{"d_model": 320, "n_kv_head": 10, "tie_embeddings": false, "init": "uniform", "lr": 0.00806, "lr_mult_down": 2.0, "lr_head": 0.00426, "schedule": "wsd", "batch_tokens": [32768, 65536, 131072], "doc_mask": true, "steps": 5654}
Each number is 200 + 30 x the weight over its row's rms, rounded and kept within 0 to 999. Layers, rows and columns count from 0. The size before them is the row's rms in percent of the matrix's.

# up: layer 5 MLP up, 1280x320, rms 0.108, rows 58-66, columns 160-239
# down: layer 5 MLP down (transposed), 1280x320, rms 0.102, rows 58-65, columns 160-239
up58,102,192,170,254,197,230,240,197,151,194,202,198,142,177,250,253,203,222,210,193,263,167,170,250,222,214,180,187,221,171,198,171,187,191,178,218,173,208,295,182,184,160,150,185,224,175,175,176,176,200,171,232,222,185,219,173,203,228,200,267,194,201,165,196,185,191,240,232,232,200,239,183,246,239,142,171,258,187,222,218,209
down58,107,181,176,219,192,277,179,216,178,188,178,220,192,183,221,204,179,175,196,202,197,163,226,236,163,204,169,195,237,213,218,203,191,190,207,234,195,206,200,199,202,221,222,225,226,171,248,139,212,210,159,241,230,216,229,257,153,241,215,229,186,209,170,168,248,154,204,242,188,181,214,167,208,260,201,173,172,182,227,248,154
up59,073,233,217,180,147,229,190,231,224,183,257,241,214,150,297,246,215,181,233,200,163,150,241,235,189,155,196,193,196,213,249,245,203,186,189,228,207,247,170,193,222,187,191,186,271,222,215,166,216,115,171,202,204,191,176,181,222,162,212,164,213,183,181,212,201,171,218,207,182,217,247,165,205,197,244,179,239,224,177,211,251
down59,070,219,188,164,204,163,224,212,227,172,188,184,183,205,160,219,167,160,186,178,263,212,221,159,184,205,236,215,196,182,172,206,204,195,183,193,213,247,204,228,227,192,167,199,185,176,214,229,181,203,238,231,186,238,220,209,228,214,183,203,144,205,206,213,220,270,234,200,197,127,198,184,192,140,180,201,125,219,198,97,249
up60,114,177,222,219,194,231,167,202,254,227,215,200,182,180,166,176,226,215,191,191,230,233,141,228,216,163,204,147,169,249,173,215,223,192,154,182,157,218,180,216,192,254,266,216,199,194,245,156,202,258,169,191,209,175,184,205,220,207,173,194,217,200,166,188,236,233,170,256,267,207,148,205,184,230,201,229,226,171,138,240,266
down60,103,170,170,225,202,222,206,239,239,233,227,143,209,207,194,161,165,196,217,227,232,203,166,212,180,233,229,230,174,193,227,200,209,230,241,204,208,192,168,196,190,195,149,172,148,157,233,187,184,249,179,184,182,195,209,217,188,189,146,220,230,168,202,201,193,187,166,196,182,205,193,179,192,235,180,189,176,169,159,216,216
up61,086,206,138,197,196,209,253,156,217,165,232,210,188,122,195,196,173,269,247,204,235,205,232,157,171,247,224,182,189,243,180,230,218,257,209,238,187,184,174,212,157,207,190,192,176,227,205,230,203,174,184,219,163,195,221,182,194,154,201,197,197,192,196,197,185,182,262,224,174,172,237,211,232,221,237,175,200,223,230,178,152
down61,086,195,187,193,264,186,165,206,210,219,185,222,206,169,144,220,144,301,201,180,203,179,183,177,192,189,186,188,215,184,187,209,185,209,212,217,274,202,164,175,217,157,217,225,226,205,226,146,178,240,220,192,199,218,181,212,186,191,211,194,224,208,199,185,216,217,171,230,200,171,219,218,240,201,225,184,181,196,188,245,292
up62,110,195,251,203,177,191,226,212,204,160,189,192,259,208,245,232,214,239,187,218,236,247,184,227,214,193,150,148,183,239,238,239,213,184,228,209,186,172,197,181,234,218,209,209,192,198,206,260,191,208,111,251,253,174,203,254,191,151,229,203,215,188,249,186,188,188,148,235,183,216,215,224,191,173,204,229,180,211,210,229,150
down62,104,214,172,166,207,169,200,168,201,239,244,253,187,194,175,177,188,182,211,191,184,217,160,210,268,192,177,190,257,230,208,236,224,251,186,192,243,206,228,211,213,207,204,244,163,251,234,186,225,155,228,193,215,185,170,149,218,216,170,216,169,204,228,165,166,224,189,241,233,185,159,213,189,247,235,173,211,171,141,174,202
up63,112,173,210,181,179,225,247,175,210,220,195,233,146,188,144,175,187,210,204,206,240,156,143,205,184,204,167,168,189,142,197,201,241,218,235,246,185,251,183,149,214,197,212,237,206,250,234,170,249,210,160,200,219,166,149,212,230,200,170,202,196,252,205,150,186,195,227,187,170,193,212,183,169,164,178,220,192,198,151,185,216
down63,105,160,222,192,182,262,173,223,195,213,160,165,188,222,171,238,200,174,236,194,183,187,210,143,212,230,185,154,233,235,176,181,201,177,205,195,168,160,181,197,126,195,228,204,204,201,190,216,215,234,212,246,231,231,250,235,182,209,190,207,175,197,188,235,180,211,184,226,132,229,197,235,184,154,265,183,221,217,209,263,207
up64,089,163,237,197,226,193,220,165,213,232,243,212,168,147,215,209,208,210,207,228,212,176,182,177,256,169,234,167,193,185,256,142,201,178,183,271,196,240,190,268,224,191,245,229,229,243,133,246,209,205,195,183,233,174,160,153,186,187,267,202,251,233,210,200,150,237,197,207,202,156,193,226,174,164,182,221,221,252,236,189,232
down64,089,218,194,165,190,222,223,205,203,204,220,128,178,167,205,170,172,208,163,253,195,205,188,185,206,183,170,205,185,146,179,183,183,215,181,185,176,204,236,171,206,193,234,140,192,226,185,182,218,196,237,204,207,150,240,205,150,173,220,194,201,254,191,184,203,196,230,169,258,203,200,138,193,203,194,174,205,192,176,203,226
up65,091,176,183,211,186,159,200,224,194,247,232,191,219,208,160,186,219,208,184,168,161,190,179,292,204,212,200,205,227,202,239,209,219,180,176,204,172,110,191,168,209,167,174,190,197,259,196,186,229,212,220,200,177,239,183,196,156,179,201,239,195,148,185,207,206,249,194,189,193,163,255,203,181,189,154,224,201,235,221,253,165
down65,103,193,184,214,252,234,244,195,302,143,216,176,178,186,218,159,202,183,181,193,194,213,241,151,176,256,126,163,226,228,224,212,248,217,217,169,155,215,183,190,163,207,181,196,175,219,178,178,191,184,232,186,205,219,166,190,212,249,217,204,211,221,175,184,263,196,213,241,183,176,217,170,186,235,169,190,201,240,213,233,213
up66,100,170,196,220,228,189,242,194,254,161,269,195,218,251,173,201,152,183,278,187,226,193,171,174,198,214,186,225,131,187,205,201,191,198,222,245,190,218,187,212,144,207,211,176,197,207,206,181,211,260,183,163,204,226,185,221,232,181,223,180,175,214,199,193,201,175,164,197,170,186,221,233,199,194,184,213,212,154,226,220,143